From a checkpoint of a small transformer trained on Wikipedia.
Size: 12 layers, width 192, 6.96M parameters.
Training: a variant of SOAP for these matrices, 4496 steps.
Each number is 128 + 32 x the weight over the matrix's rms, rounded and kept within 0 to 255. Layers, rows and columns count from 0. Numbers have three digits each.

# layer 2 MLP down (transposed), 768x192, rms 0.0901, rows 436-508, columns 96-191
153088154137142123170109127141119119200107081122097125139078177152195151095154127138129125094129088104162102133176089166094178116078106115120102155125155113115109118148185141134160117115072140100131094172192089084096145120137110122148092090158113121143122148143109132135145159132113147141
145122138155167152111110175156135116087124168136101115149106125140104066122170138129158099126125168169107177123110142067134148085159154103142097161175079093125151152144119106080140135105096129195120211146194140187124134136135110099191104132136151208141102106155071114068120112090133111137
088120110142149166160140182056136086160172158116136143129144126112130105125206141120137085153087139094151162156123128142132136139146090190114182201080089089152074154163078147110163125148133100194163124187111138102098093106171119092104134163142149116125128128136114073141178108146177154123
162170178137127165126153077107113161129158174092146072139065078125165128156108087091127119171116073127102052159110155152130089171095146115104169152118103108099065153120133149224175159079118116156141103075102153094140184110060179086168037198144111102133125072157138182094113097105110167104
101145175213104139049136141091081159126152156139183147094186134128113129135137140107111165133128232089096156137163102131094178134107138152146180183168149045078128142161132141143107152099121187171110055111141090094150114094124136075151159109134101103168096185118148122136132091120104081128
147089208115124137078123144102177111119166096105146123160118091125104116111124131149097114079158149072114096118116134116127090160127152167195117124127102143146125089147078120126149139132163126108140089104175149124148081075042091160067180079164120175171121137145126172158166093140159113103
053113126115099129051101133141102180170119134144084106176116102067156088083090127101132118152132109126117116128118164178126110121149134107115164141124138136117125142187137163116081173067102171127092047130144182151115065129113091053175120143150121109089111105113113098085108165091100138114
112094118056132113126103142149135137140150095109161102175093087102124165150154142056070062160154119100167122142112098129142142154191130086126122068140106131087109113102128133164155099077145139118129150118176131127119113110120137123141086157107101086160154132136140118085133096095151112124
146085162121102146138103158122167208162087116112117135185094127139186137125247154113075168155113154120152135148131101118149154145156088148154131196106161102137171182176111137134110101132134109138218155084146123100136097097099122112087164157149126193122169121109055121116194107151212039113
108105124151059114127114093142153124147147127188116095148150120090102053098193089096127120097125097128128099159072180162128141043104182142104151144143189138103116138184134144148122070137124136125101100130155132132157133138080137136174161105134144101073155146109079184172097168161167129071
121164065125140122146232100142092164114095099123124150166171126124131068131163140102133137081118089156165118149125127145125208131153093086093133118175126154135060173154109138133157152137153113155116154149125068146130086117129175078120122087143207134154213165136117083162085122128189093128
140157124154167176150171118114150110132097081131142131140117100137113159087120138115122104081089062089094109136132147129139187148130140076103113152157127142142105075096161139101119107129120161102134117146158154140126150151102128173117089127158163070103124156129173101143108182127155122141
131120145119162208147100126154152118139123088179089110126146115141123107115154145163122170146088087093151127140101083174098106190137143123121114087134109121136138088068158115104166125177090142120144117146150157128106138086116103143098128127128119121140143129102107135095153123142100085119
194113090158150050130176132143132114136110130133134129173147142121126130108113144132122122126138168154132129125119153143124116110157130098136119130115149122099091075181137140116138165146113160086151096142203132127120103114116066124125136099103147163154153119164125140117142116126141128143
139189152170161147111129136084186124139171169104120159102118117097152172046166128141112142140097091085113123128113134145105141118123125127156139132159118170122106143134150138146126140126154166144129101110126086161140108158191158125171159154162110157178104157150168105119167112110068136152
129106147132131163107193141138063147198081150188126077087155120127096159085114134123139073124162156149147123121109125111113105170156091090128101167175092062095088184152149060136136111089069101166074159083074086209123112132112079114026146116074161163105101124117058105096140100147149189113
127147096181123105133121137127144115154124071156135098121100116127146159096145110157117156100142147187110120104153150161126123144096147126099071115139103131128141120146145143096141115126101133082152120101129127103133113167113114152117136115164138114080110169104122147118142133155110114129
127111188159151159161121130117190169153091103126128158112089166179166088163201114075179146147138161116151100158125174077106090082115052144063161121082084144160103177109083204153186171091148145134143108109088084129137139038063166042169136083062103125148112175234120141207166094059204119081
143136126117063087148155139174178167165189123185137124196109129155095103060124130084110141093114086139102135126105152128103110132154057137131137167161094076131142149162099112108107112148143173124142084113149162104099133177062130150079160138100164135138127112174129154175105132182132149115
106125104156125129127123140158146116138110088127153112194124155100161117093127126177156124112086147132101123091133112135129101120101145121095121126113116111083137123165135108124165127168158153073124172114136109138096104116117149127112109115132125112122129118116166111123141116129114117127
169104175131193150128118149119158112079091142110132144102120098132132123157180094118096132127110187105166204193135138117135144151171146115122172142183138125135140176145096140178156189155080104124125127118154132144148098116156128109131118147063155186161094125144094136116118111150158171117
162114154140107140135110063116189110141154143093122128111091115120158153159143119132122144083102194154117151171182132130127110109155119156139101100142120168120108111151054127163141147134089113083169073139121172127122136097088174116149122189073123144138165123168080160211154125098138124156
138077093129116077106102060103093147102167120112123140112102159142150131108182115174158115134111108126134119113161148063110082152094102134190144127034142111126101147148126151148120103141113119121098139131136124107134123111147120114124122193193096185129088123162118097134081160082138118100
111118139112188092156065119154148139185113130118210139128103122150181166147159073154139093174117133060175183151161159104130151115126115186085173137128025083200109088171131216120200219062133069066103151127159113124088129039077096134136121093138121117216052121129162120214098124121123098118
117153176192170150154174126141149143159088071140087114060081082097137127131129101135115150093138116102124070107147134127139093119094083119128109159124162110108133118117157140133151143155153115178098213117145148117141150133173190121089148088132118141130119145123174127174106107107135126139
168093121145111151083118156149094132143160156121108123156112118122160161107129171114144106120060058138151105152140135104144156151127130119140119131114133124133149129121119075142102113094143153127095070141108145103135174094158097124142105155145143147126077096119083147123112188091135153127
092160058176126084196138088092112108152170096111101115163137185135172140105079156087147185104137095134108095165092072147124148205149199077051136135135112096141149165116106175152132122120117087170096150115176140125116161130147137174165161082156102159152110108130150157051201171123130075142
138108063120176152136163096074131157148136139175196165183171107153196124113139121183105186097101102107079137160134096133158177100108167182110086139112109168087084157116148172122106139089109143116102063101162129097177136112076145147145151121096138156138126143102071099171157111131142116098
047130139147059129110093118069177162071086160145127189123158093204139126204157087116095140089102179105182098138167097178152191134218144076188156170130096165180168200171118216140164099117066102208139120142124122131130134163202140083138083150104148098170074124099081159113129110142087172137
106138108161146228100171097118167120107108143107138135113072109157124161074097144111145129140121079143137132139172109060102139084092167165096137101108111117161073096104136170134114106111083096113097176103178193118105098146064121165124120125125149146148135167111120105204092156105149098067
152118123123139127109112084094086150128123186125137159104146105074150099161131125116115107214126066140117035090084146128180141157108104180166110141151110179151149128096115160170158144134106133138118106095138073114164133086100162208074119131139105058151126149070130142084151132122094097091
107111153129148150103158137087093122111099184078125090114178116136080187091117121091117133092142123101103045157190141114116147121103153136143129140168137117142168079147111133116128142129125145115127120137128136152078103111110138176160099097110123076148139099084152143138121099163135100092
118107092110201167130171098108094110106087163124086088117086119112110111150168097081131133125104123102132090140125192136110127144156166142165119120122128118109136128170145156144121104080150103149136093126153119116102203086118125177196176134137105184161128062155103109128151108122117127107
148092102165135141137093094196140159080107193093182203189176071079135178165088164150132131093124169115142161159087153101120072103121108138153104139135166100213077138139112172159099150121122135181138136207088099104144167121076108104134102163074172237175103095183095123186075151107181124160
141086164191112111123102065214164112081145165121128188146132174110138213114105113152071132134058161079150161181149221158150096113082102141140145170123104101126182173141058222033166116123108106058170128195144204150078125152086043075073185158172093078161150086187045154068106084101143172078
138136161127122166110096146127138153155093137133079098135139122137103121133155105140120149157139130143104103148164133159122115147175140114145107140144117147084154135145173136106167151133124129108082085145151127112115133166132138135073109114128129120122133153107109153110187151172106061148
135117164118093113152192150139186179182171145150086155143163072148126165108157171147065130186149165095171123164108169121118174120115110120171139125067083079153148089146098112135140121173122153135112109100106109156114095126166149104164090119120181108134091163106136106176098103086093138129
175146162087180087124044138177139075104170118102154096124131093125155135151164166155075125124140118125115054140110152145123070084176127092139128154082118094146170082172175148088156145090139114106156062148133137104138121126100167173092146120144087119125106179081119199133176093214072116123
080144086094129132106164135112090143175120162107138123128107099123168126105193122112113100097084080155151163122053171140181139131117135170154126109090081161135145139138099080061139112152119098042143147175120085162166088112099124076115187146121061111130101085064110078152134098081141124112
167125157155150169139130164168093123134148193082124148124077129132087185106119163117120083067126147127152124141143170160114182098092153090186164185187126107086121098139121135178166103072120142169116125199177101102074122142156127103084153166127097140144100132136161130162147068144168162103
122142139201121093134138124096168060138103137080152112164167146103174175149184103151125137096167132170112110128085100057076112092157129130119107127143133224059085073136101101095112144134178119153128103135116099105099128119088123157186169147113138120072142121222089137159125177170165142079
161159133114116132110143136130130101126131142103111118120131120100133166127133170163072155113114167114117123138130164192193160122130126148119128130147152127126148137121148158173096165103146124109097136164146116116119091089143111110125161102078131093171118119176098117116190118142115118118
129089151173109166110130124138124145140164174101122054148116132084164186140140149137132150157125079098110089115107144112137152130129113172094182133159094154124170121154112174096121117158135097110095106133160122096089110102128134132074130060138084137112103131168100144048088172127155126126
098175166151156073160154142093181085143123147155125073136097109159117109106149113187046176135139143125121148151110130107128125106123091146114118103108083122107154132091117122153138081097110166079114056152124059103089140101153113076128113226104149073113145097123109118195140163068072098100
156094150139173075128136073086177121168178114118069128114137130149221133129081123118155116066132169155137133104110099185077128125129157143114137180164124137111117151131127108139121136082175156125146141180169131095107151145105113127157154164102140110146085074130106106132106114169126159088
115143109129168140150137137144123177165159132147148147101159089118145163103115182105082151119114136137146128144120135124116126110117145094136137148115116068194073112116127143088131131122141128090126098103134155168099136112122072104146124113125174161155089138111114140134140170130103139131
150087108195183097123147112150166126157089147172116145077152104181154118205144154195123165120132145045121140087146065135097140100142089108065129129112158113132211145085166174149095190074087148122160079152092130110094161177136121112123186167183156080127160111169148122149126165155151143057
032153079098150156146204125147088126097132116134180125145185128150212084136064131127112134165124125110175079170154155114150108200116168121155101162194137128073150145094086109100084214135114082094085149150187121167136104097100149090122177116080139097123128149114106098088075089154168064166
122175130097077126126166146061123100134165076092104148160144105144074059067145112132158127117136109107172199086108114149098104142152152081175153140168066157172079106133097138111144122154185151071121076132105158077118149129108152152084129113111112097140100138065150090156150132091135117158
137125113109142111122159158151117167094091122156108139072120135121193108130114134135106085107144075142128135143107132221109165140109116121072085049101182092151119143115169189173099147124133101125082140098182100121105124137119143090105124155148140080207088205122119103154081118178140071135
081179119112145147145182180105099155112116093152099111114152163091068131132172157139153084187205102138128118121161222121107174194153160121120162108162115107145113091194115039173100156125103069128125146120098159129064161157107178164077189047151159159111121127109136158086101152182145062162
080155097117120098135136089146131148123093149195114188170112166132138120061167113109123166122131060120184120130155120202108172083108129132109124087117069181225122101088197190115232162084143152105112121148120070123178131066125121073171121165095114078205062107174064159149212051000068097196
070165116169193153158061133189106124119162124130089139055118154172128078073098135077175107162123180182119095168174255154123119074148160111170073175169089136128190109131140129142120122091106087138133111164107098176174118158107159100046073117114148146169141130112133155166122111122204202143
138120140114126114104103176119116129205115118103125142093124136161135169117125154113148135094069093137086102125137149151130136157085122156133103108145100153131128131128172125115150123139134146102132113097102139113152106145127124146166095086152136089135074153109120137110123150120100151153
103116135141160155113087144101141159143107160081073055124158107127148178121136137180062095174163171167102103112129080099070103158102092088171132115175097056125109173164144112165117137128014115146105163081129159119129058128079100110066159125043143192050118158053087051100084144157111097144
080083113068180112157117094160192090043153096110152164125174100003093134076172084071170109072108127056072175177117126137147176105102122207142085103141128213012215170153156136031120127074159123078119193168167151095185173155103101131120158101063067177091057151130106149079146133152197134169
098124129126198163089125177149104086080151069054116166147122111078121169127091128242146114127179122116096160060161052069095127133107211159153202102125160115105132097116126193122086107095198119119087066055146107092101079080148167123046143148084164162140116124091039160093150224121134145146
114140134107125151110140134110168130099156117134101120144132129140126145167141107121120131119108131204139075101146119129111163154138167071126109164136145119161141105147133110156197116141122135124108142115084146119107118093088187132136142137151103131116102178150099147132165163122119148120
050087089139165107144172121115197143098117160074115097158167192118092132161193133168134118150121194073161127084154145124115137134108097095129121147145123062095117153118134127191113138160142103036148119097052134134142168136106189109108164085123110111122091100132149097091167200062153154172
133146131124133072124144110120086135091138086163090084109149091154139161193157138072136113145120101176098140167067137131158109139185134137152140144108093156161129139120126149125073114103136134131095097202095115143238105110095102137068188167106106168199132128091099072133206118141137180171
174138116108126155103132160224137093148158151115165088116103111115095176129117149198151155077154128141091133115096140119163083151115153131139131184125114112136158134176184097166098166144176112211129162077094107079112121123135075189152124123121096165099112068141144153123123133126134087141
143125114163140097137125074112148158077125127134125173136115081088141137166115153094130135082143129135142190151152183077108126148169171157128087112194081154130139122100144122057061159112064032138170145106133161149132120156104087151109145192133212214154133075150084116090095137040199150166
136092140163086117123111148117110109151135059146172091124128123163170143144152110170109157166142126161101133102170121139134110117147122142141090102132070116135168113165181094106138127133167165066103134118174178110130113116121130169151129112175141060102092199123161126111118157120104088137
090196169102141117126129180142126159130108106098120147137097100135084092113160113054106129174100134104113137191078120159116159134107131115175160194118096115136106127109146097126135153142132149117134126142168137138182170107088146080120147108124109141137151087163174095103197056154115179093
065143111145105185169186120126084147076061115135115139160120155155161085106189125110111126082103067180173066126134177134140184115131129103035137121128112083146115110105167137143196153139129119110094144153166082117131126109118128065111128103142219110148159164144107122152088114163142099111
137119145168156119151119096137115153103151139135175122138120121139183079132103119119147087144117128132151138134101170144078114132136115098146130173176120101156118147147122152087110166108087062112131134133117102085114148123165122115119110123135122158124120144116112085145138147137189148172
112160103179178089170147166062137097106152130108155089165144119109086214139113167098178118096159098143134101090126130177113136124125141110119101145103170162094100075151149092106111141078129122099169135096132133133072131113159204129138113131114127117099136175123088110096118153120129151153
113121117143107150074104113093125081132112063116174067099134137143170099118132157154119111155091147164106110125120147141110064148110145151117066118196092149067117101116147155094128163126122165109151152079161139088075105101054171170084204134153095065092102166103174149133138143122124093132
143135114161136112133182156160123123153032124139150105148105123140127123150125119062131087115166169143135124147106166149165147138138072125100084121082166138106104129142157142117156107091130114131114119123247161119116144124129109116087140081119191162164115177117125131153162129127115115148
130140104157148107140042137175121123163103133108162102155147125138151148134154129172116119178157156153144088189113177165087137150128144129115085117116153107111116141102148138121097136142123136187131127114159107133132127142071112156124113148175140201133063133130112190132134149153103116079
118110196134144114101155160145122134161144129149122139145115164128144165109101114086015143174134143142081135134086083107177205130117134150105102129095170139031077093066159129170161120093088094140152120145100125082128125187047096167111105142123115156092150116072143086143089146120113154226
157109185138151109116129124141116094137089075120119206124191111167112101136137153095070138134113095154087138138111133104144138108144086111200146138150149111112140131091114102115089113127113130128120119115139113101112142127081126122167147135151144165200136139174074094153149081078133108127
159142178128140145152117117137147129183066118185094111094107118179131147146150126163079129158098129118183106148104103193112145092126123127112146153123176125100155127102086122138101152150071171112180105122095104076168120181142087149105157128169120120154132122183095087122128125116105086124
# layer 2 MLP up, 768x192, rms 0.134, rows 437-508, columns 96-191
139089097100105094118091085071059106096122124110133127119142189161178159135111155196133109141125061131145213180051164124159111121167137111088199140116098156101146154112100104149130145163143111100094140089142099160165123127064089115140118093150111056102176134145145149146147105106162167115
143098142143159208063073130074159158128178111137145127085160139083066105155136158104138166168081161104115125196103138087045143090184121098129082155078105114122139126151121107131091137136107089084092124114086114141124106156182117123102153132113136124110172118114094146122139137170169114065
134119134086052097106147219129161123129141097144123118182160185128123154161086124115138097108154173103165126102155140105162149137142166168144109138082124126147185129127170155136108100073152162120114085083109147119148147103189116138101137139132080088076155151121128124155100115137134117113
137180166122125116157139093133094120139174137100178111152171128114032084179095126187148188110088134097121089140139118110184170107091146101121109107102118046080165115162159164135082110136147087132106083138081057062114115087113147121140128106137161078081118115111174121101114193131124103167
055138082132138167079159082120077195119142161130181107137161091110165119101110041166158136135086136151113204082128090117127142087131138102121115135153132162117108054130170115161143112103144111129146078111145070182177138152088099075104164139173104147057181123132142174068118173108128067092
135160072141104150157132149145125195126137137090130156149123173112122181129164171068080066133075193099127091108135061090090122165153107114143123130128148134089169129090092157127161142170092181112103149153072123174150104122131110172109115162148118101085079142159081119171105084159095091137
175105139176172092169098166100166113139115128152189129139135159125114128105099057155145109084131150151112115074052155117118142089064203128115136107140193129110105146146105132158106125115063137122120110156129155178110103157119104180164150151136094085147162084165129172131151158083119134122
148083095123127060087129091144152101074125154089162167131142146080115118102174112134129100131096092057128097036163077170132128135133134174172098131092153168166101070079143122117093137125180168138135113156127157132121173126068102196138104097161114152150100092136138154085101140128126109192
164099127111085138118174137071159163117112129105158096082138118163132138154085181176127121101164108137063145110155138118119072191191091111085142099135098133117156105096118153158175132101165124126088152124108104090149097041106108141104109162163110140132142176128122152109113131136106096056
097071115097124113191139142119143132097114129132132130148136169094123122107145129133132112145078156095081125074138173114127053113120112170195151116144095129068138133145106104098134116170139142092173103175086153157130156103118121130135113159139122144076158114157156124123155141112080096135
104099127078114103138093187070157075149156133105119069130128144155105154148133158136098129091178156136062092112115169144135102163125120117083119055138141136137116135156082069143082074139118095181116160108096117097120113135100124167194175098152113175152149172150147176072149092079096115134
095115060089110148151164161137091112127127145124129107203123104117076159173095118106107191083152160122128122149155181127119135101121130136115099062106108116140178152102085114227077154129140115141104091125121125143146082141143145099090167102169173075118104154168147115110125141112118132144
069090110157111111180074150135133119091134060133092121102091152113136127080089141117164172181182184204134143112149098122132102092189109182129137128106069082066117158132152157149131107145158029184184140101094153062117147144161175125186138138134092135096152087171161100054140109165102172152
070103140153117148146082111141124218126154117156099159162095131141129131124093114139139172131109113158091232088093110139132141099088126146082132147114094126056172088137138109071088123118166106114098137099067136158110121068091157091055127161098110175090157063123162141085122154160117102058
144096131119185087142102138098117140105060127205089120092121109132153139127133146140125131150145090156115159157133086182140110135142158148086115115072128107111136174202158152080145149145134143156133141154186166115147145156119118178152100181126150109051091102129180103067138124094073118144
114111123153146098103096168152129094168143124131150140108152135118106118099127141137162125135111132096150139129159123144114130149104145135177115079152124086118137158105158105157114126120126120126138142135125143166091076103126140150101096121153119128067125125103148145144129106123126126179
102091211152100221121110162135104194102158067165083060070077081154160174101142144155175111122158185120090102145109154136132186115147169085087203129125070146056150140142154108110110101137110121101132153077101177171122083161126139106118125109099125150122162096110116073126080167164218105067
110184080141112162121144159111126024078106112042151159102145161151156141136128142149081100140139145135116126030147084159131120106107154133143174127099079153148122125148147125131128175136162110143084135138128116132123077113166095149183125133191095091134125162114138155115118097124119113078
113115066138082143105119148139153130155162087126139104126123134113119115134086109117162103130144149136087112095157081127140093113163129145124098135141138126132126129134143141138131141116112129109104144124102119168093135101148126138139131106160154104079148121130143125168100131120136149147
148070110101148162124087110130106212119102153150145155145071148122116129110046145106183153185082116176111139113116115114142039101122103095148085122094112132112105137133119077122117133096199079108079135102134121135142155204074140129182106096149091155166121134142198106087149162156111132086
100175117109120146102170141100074172071149074118143069116169132110146089105110109135165146129160115136142100099088116115143106141084114086153147081200128104143120171102143138130132116121175109143116150116145108175076135135139117154161174114089206103158075148145117148080103164175134164124
105130171148141133165135186155119092136137100153095140119121093109147083147163131116085100102101177160093151103080133085081174150107149093129111148106133143097150110148133145124121113103116142178071094142115079135070160092098134137132124132117132100083159112120142144113119061157161134172
180140175113101107162094154154094105161166128131126175124155110106126140164121078142100129091112120091125119066126117098150081052171172090159098069114097138172174187145117061102123076193139083077188149133123160120122186123100101112140148087128113147095126133111123147119095141118191090092
102088093119144110151115167124149143129137102112152130037113155130178157069128102136099088089157152146108113118141161126139165030156106103136078135159072088146114231128112152106124104172128210172129118153132121145196146126153113102146176095131108110114064131111146104149130132181099134111
100181103107074108159098111110156120105086087139097104124093104085133120089158173157124112133162115067110103119103180129159139132099151056045178087160138107144096150137113168122184180126131155137089169184160102103158154142138177176111146128206109104128167099146147137129187111176160120136
116101178115103078147134091106139119082102147143147109138115069089123102121163163139115118179157142120105195128130116131134141175100173106159136134125104153092152096100140109080087157169150142139161187129153165093128121102187147167161172147132095107106123124083125110169127118194126131164
168082087128126057085078160098135085152145155084135103131176166161151127164152046194148127095092130135114109120114147104116121117154131134131182120114144068130146179076151101146090130132187108135111105118172133088090102163106072149153109135108126130128124138181106160145100141130135155178
140120191098097128123074176103119133143109149166158186144143132155165109220084148161175156125145113165138164083146062106132134102119146085107058111138144178141203137103110097139099155110208118127113184152167153076101172148080084143178127137147033128140160097114188149139073140150134175075
145054150112129150131175096104130110191120143146083056057091183133172057114140161213081094096088164100100153104109179072175113119071166173115105130109163124190067153096162149140138115121103186165128138073176212175161075136122155119152181087110146176136149144123204077157112169066058137122
121120162098153127133160141143133110136146108097108067157107145073190084073071099186145100150110083112148145070174123126089143180134118145099150088104082139109129129110148168142152103139093125149124158123083105132131154195125124110109169104177129134150158185094132111120159114145065078128
122167107114098128089156110138169120124113085156146124128136119122136159146150115139128119183172132145103144125154146127106159134185115149125127082120081125127132152163154106105097134120101097111119125119142098049110173138177163152131106154157144103106184129151118109133119136181170194159
122102132108098133113180170113195145095160080115123147126169204199155099143088103193132127141180150177112140124128110096138131106154090103109089134066148108114172177126129139186091140186167144125139088105149125099153132088192123121076144065140150119104117085099174132141109148122112131152
091115089060139115097194144070139095150159133146168109143093201120139077108140138086143102169128081112109129117124127092092139142172138103141101110152140171123136107111143125106069187101127167146090153088160139161167107174162159125103087081164131097071133136077125176148174131143107116141
126118108150119126174159085124074170108157143133126065139150081125160106173143108131181091183115120107102132113109053182103148104073151068138185119168133146186104173127145114166126130145179129160062156139169150123141066135078160150096112102182122148118130119132155161086137124174124133071
102091125107120128139127114078171127127133153115127076068147112180098110111147120098139112158125169130113121126107130094163158093145046172114127088115119084142140168131192166085135168081179118095170147146135148143149146136102103139104135136190118149065062153171096153168100124113131171094
109039074152147198181091157133157160145119124170109134113171068146168116134130164155093096180120125098114117074104129168130147125093114096159158119096136159162212171078169147139109153147138123130127155083179112107095120154128162141069119148154063139084112143170142165121106153122079157129
138131125110175144098102176102048139088119133119128095099128105186151122163111193123093125154137148119144126129195155120117129102195112196147103122152154058133167119108165128136078159174160179171185137096134200044091144107122125166146152138138130122113117081105131164139124128065171175155
124130052087167192101139155054108182128157138149161149057121077159173137135157124106148170076115116144097122154162138193093100118072107165189158152081136158158087142104101073112135174132135156125077212112124167114141169125110051140126141117183112153110086125049118146077109151129109105102
145085096153127098166065132121154139128123097124115195133152192120138144150069093119111125119103115183116152082143096154108164160157096106176142082143104101100111094111182079157137108076145201070153165125107152141080141112145132137080117135142079110111088121158154145202132158168108154143
110162166094131186117094105121078163067165108138096135097101134170199131147136154181093131171152221084075127184130203049115163091125099121119129158133087142124120064156157164134067059160120088100153157076053083157107161137126088125176148114159149103159139161111107105109131068142159129145
119097153118132127150165135092156108147152150203124132166129140188111144117091114153096063146196121121098124103106131142144180149093089154159138085185119158112115132121129114112114141085144148092121122119116097117177137133104103177120104067087149065151088092101094144172128120158158136120
132086174192099188082148122104156138148132190157116120127139105113125134127073153088141161099121105147170050193126164114159105066161129145121133105122110159114146105133159054091133179122106168125152076121101106125226046182107135121085126141156155168162123118140080110091088193138058121103
207106182122138129091113151166123165132099142116099081110144098134131225109124092150121149136155141193104150132169105129133111159092078149158146095104177075117157112137100028081091165187135123152169125088117135164117137118142131204133123100148107163152146161116146182137161112121165170164
091074084135117126088126105117121123124104179144212143111184122156130074144099111146142141145121135130107159117176132191171159157046128152110152150153116117099133111072097182053103140113141177127071149174136099124138126105099118172126131159145077137158144130160109101143106123098133139127
154117142177074126067158095170114112100161161160135096069156167155130104171110071185083109127092077108092120137169126047171084097145103128134088086160109212209101190133080193079160069115079077139130066133100149126181100157101147108123107088130125118174167124160171098131124052104161094188
128126100153175130123168140210094153119142153030104199205187085117146085176116128085135083157145185148099176133171137130126112120172130088161142084159072157132147165140110089095136131112109154087128197106135172116204141138182066157139140107125167093130129111049136126130091123076147045107
104140088132096136142155115100114127113094180107090083148114112142153112153133122135128146101122161136097145086147103093077119129138099106155164120118142178104152131148130092125178139058081175173054146111117096071145161081101171139159128149184067139106161142167154146113161164163153113144
169137155104073113146086106129156137181057156188125175113110153085184148130072132097144111170155118141158137119165095117156096157137146159123118151148104129088133162108154183143113202125097142153162170133157142107148117164157127158143167080142089050184126082129124119147157119119097121148
136125114135083114098140138155131165144154147108130161104138159134132145126133061183162200120094167098151090086135114099097082110130076120154170122086075097111191117117125089148142120147135126070202164087092132131089157158130178200134151140113129187119116115108141213175113179134131146096
114106154131136111082134176091184109155134143124144125111167114163139089176096154165086126119117157190092097082154136131083180151169077147134114103141212140115118127102126098157132147084106143090136145104062157137126159140175090174112095107132134156200119142152110099093104156202162128152
157120170141089060070123171132095112142152159138175122101119115142051148158095138128121114191153181119113136139081141133144110111117150166152084173089163109113206137121137064116089095189137133110115116156144165173119109157161160161181146111161095140091121143113093126140126164181127110130
130138138174116091176127157142150198164175089078153159149209168109156164140110120124146145128137068132127192080172106113106135099154076143145113178107118140175185069121113148127153092097178160103123163080102190184174138134127121157122099178113149145067114105101134138149104110085164142110
114101158110123159117130153114125141171136141114077138111130115142169106151084158115131136146088111154098125117128119142176104132140156171154107108145106108146144097109166156114158174155136117120114119099111153155101196157117107123157156117157117122111142103094092156103088138162101114160
103154118176128150160076111119120145098127042139166118115087169152096136161139089109105088144126163097090195155127110143123139091129180146098142129090091052104179160137162131152162076179161151145141137111128128124137119106076162148136176147213074072100132155110185169133117068105120114123
126147249092154076099190130147046116094149107100138143121160055079209171131097140121128075192138145114087154180087093080129164156109102146169170059098165160082203124167098118065080082155147182095153142111117156151160140128123078138118145105144055178158122079067144176094195129139142126090
117075121152195130100103114108212141118145173081184157123149117102151157137123114126143116170163140149147135117117184096147125093114164158140106155156133103156164119101139138165126081109139155052158121074092127165139120149120102165056121130117063093170110116174152147042160102173101122126
130189133138128179161117119116132130108123140064155103079071132113128142064159121186108117141096170158152101191091161172116170143150137098132123152158106159176080097119158110100081151138101130113107099121163109122124109153163130112150104121179173155173140109160123135094152112135097148146
120162092111151111143093114136127118138062166129113132089187132124202134138126104164173142136113106167131111093093126118123120106150181121062192135137152140129136089126183128129124097155113162116089167121135177129191120103118094183136161124118099139139126163168108137149119021087066133095
091092167115108133090110126159155135160163119135109149158171169163187104084081097133160122097104191139120122082117093129128158134092158168090129125091176143099146179078116061111147094145135180110146148083074160121114125139139106178153097211156144064139156127111207157148106187133099116133
134125086135082106118096119161086119163156132162135101161075140128126075079138147157122145164145142128152158111157136112176122108119137186075133131116140072142116145149171118102069067143134169164142105089122064149166142110111086155098086099079111142186119154148198149089086154135153151081
138109125128134187139093128134090157145089159145163086103078123122187090099108150149152097173106099130100125142065101112140103136116154075137170131118136160145155131123135091134148128131121177086064158125135111154124064170107145135147121090216096120111130152087213158137134124196041159124
108120132159161120126128146135138183149116093116102129139113111124108160157094099159157148109132133181098127123167108093132108166097142110128123122173148128084111134150152165151097121113139129108112136099095107143142124132071115149121119152149156094093134124148139145133123104141117112154
112105102145161125089099134132118129111153110081122155120115168212148069191087070138095099145116131091114106123094146122061122138157110181073125091148141125115087089127113122131166155115120128104140178138108126112136127144143157162153107143148106061078116105180139176152138143118100172180
126058082143106165198132139119061149120119135144124162136111148160104102055151127140126106105091125109104127075135147079110090153126174156203179134135124085089123120120091087074148164167166106075157094183095119131133180119133166121112124193134133139142144066158185129079161131133142132131
131119112093122149108110128102129134152102134186082122157064106131105160143148139150151159130135089134100142116117093185156170172113159168137144124108145072089153122115130101118139158104164126181081165170154120127142178166114206171113160121142156134117126088158168174137150159092117132170
157131153103132128037165110127171135109080121167112121116202094149121107149105148104082091097192129133144146145160112157160075145175124141102083180163093102207123144139121124133137085160129148119126155081105227153096095136095118139113145136120079167094135066151120166171128115154166169151
111114099109123124091090086130092144142120097096119105081169115144154111143114159147145137130143094164114110135136072096112132090144166094127098121184126161097095108102113151157142132134118135096154121118105118152068090155137118150125129129173143119106115152115165139132103140185140152139
102108081127050176159079098115216155115101128106114167128151168136192092129153128139112093136185184172075170118082103133178125031103065106113073142143106135103152111095105155109172125104170071102115154126177132090134120108198141159137140161158101115138113161118114111208156104136123159174
144138086164086133116093169124125172137161101115090123112064124150129068135086092128106137100112201143159141099123102092170128095126173176190120084106109073131110116185149099095081101150140099066189164142081129160128155094149078145103191193131126037124165111082133138142107097144106096094
138159086146127225110126136088099138072134161165171141081072198115136111211102180166153154119137095089122117098130101116136089096154116129057155144099150092135200181118153197126078130092156173162164054055126169127122112136113147174122102178125117141125115135188138093122043107120148143130
114089181129119090080183175111119130141129110133170133170098075175147133115088122123108137112134200097101094191175141174116167126080134129122152070066122155110170149078111087087133118177092146088089189164184139126104106144105155143066098123116157152093146120128091115141072121209162157098
160158094140125110144061176080126128176105096119134175103111155077097116124111201128156104151138064123090137093135106037107157146134149139068115172087148178133174188135137153167129103132142115029089103115097166114098130148192100098208167133088093037127185071161125117099110097108151190138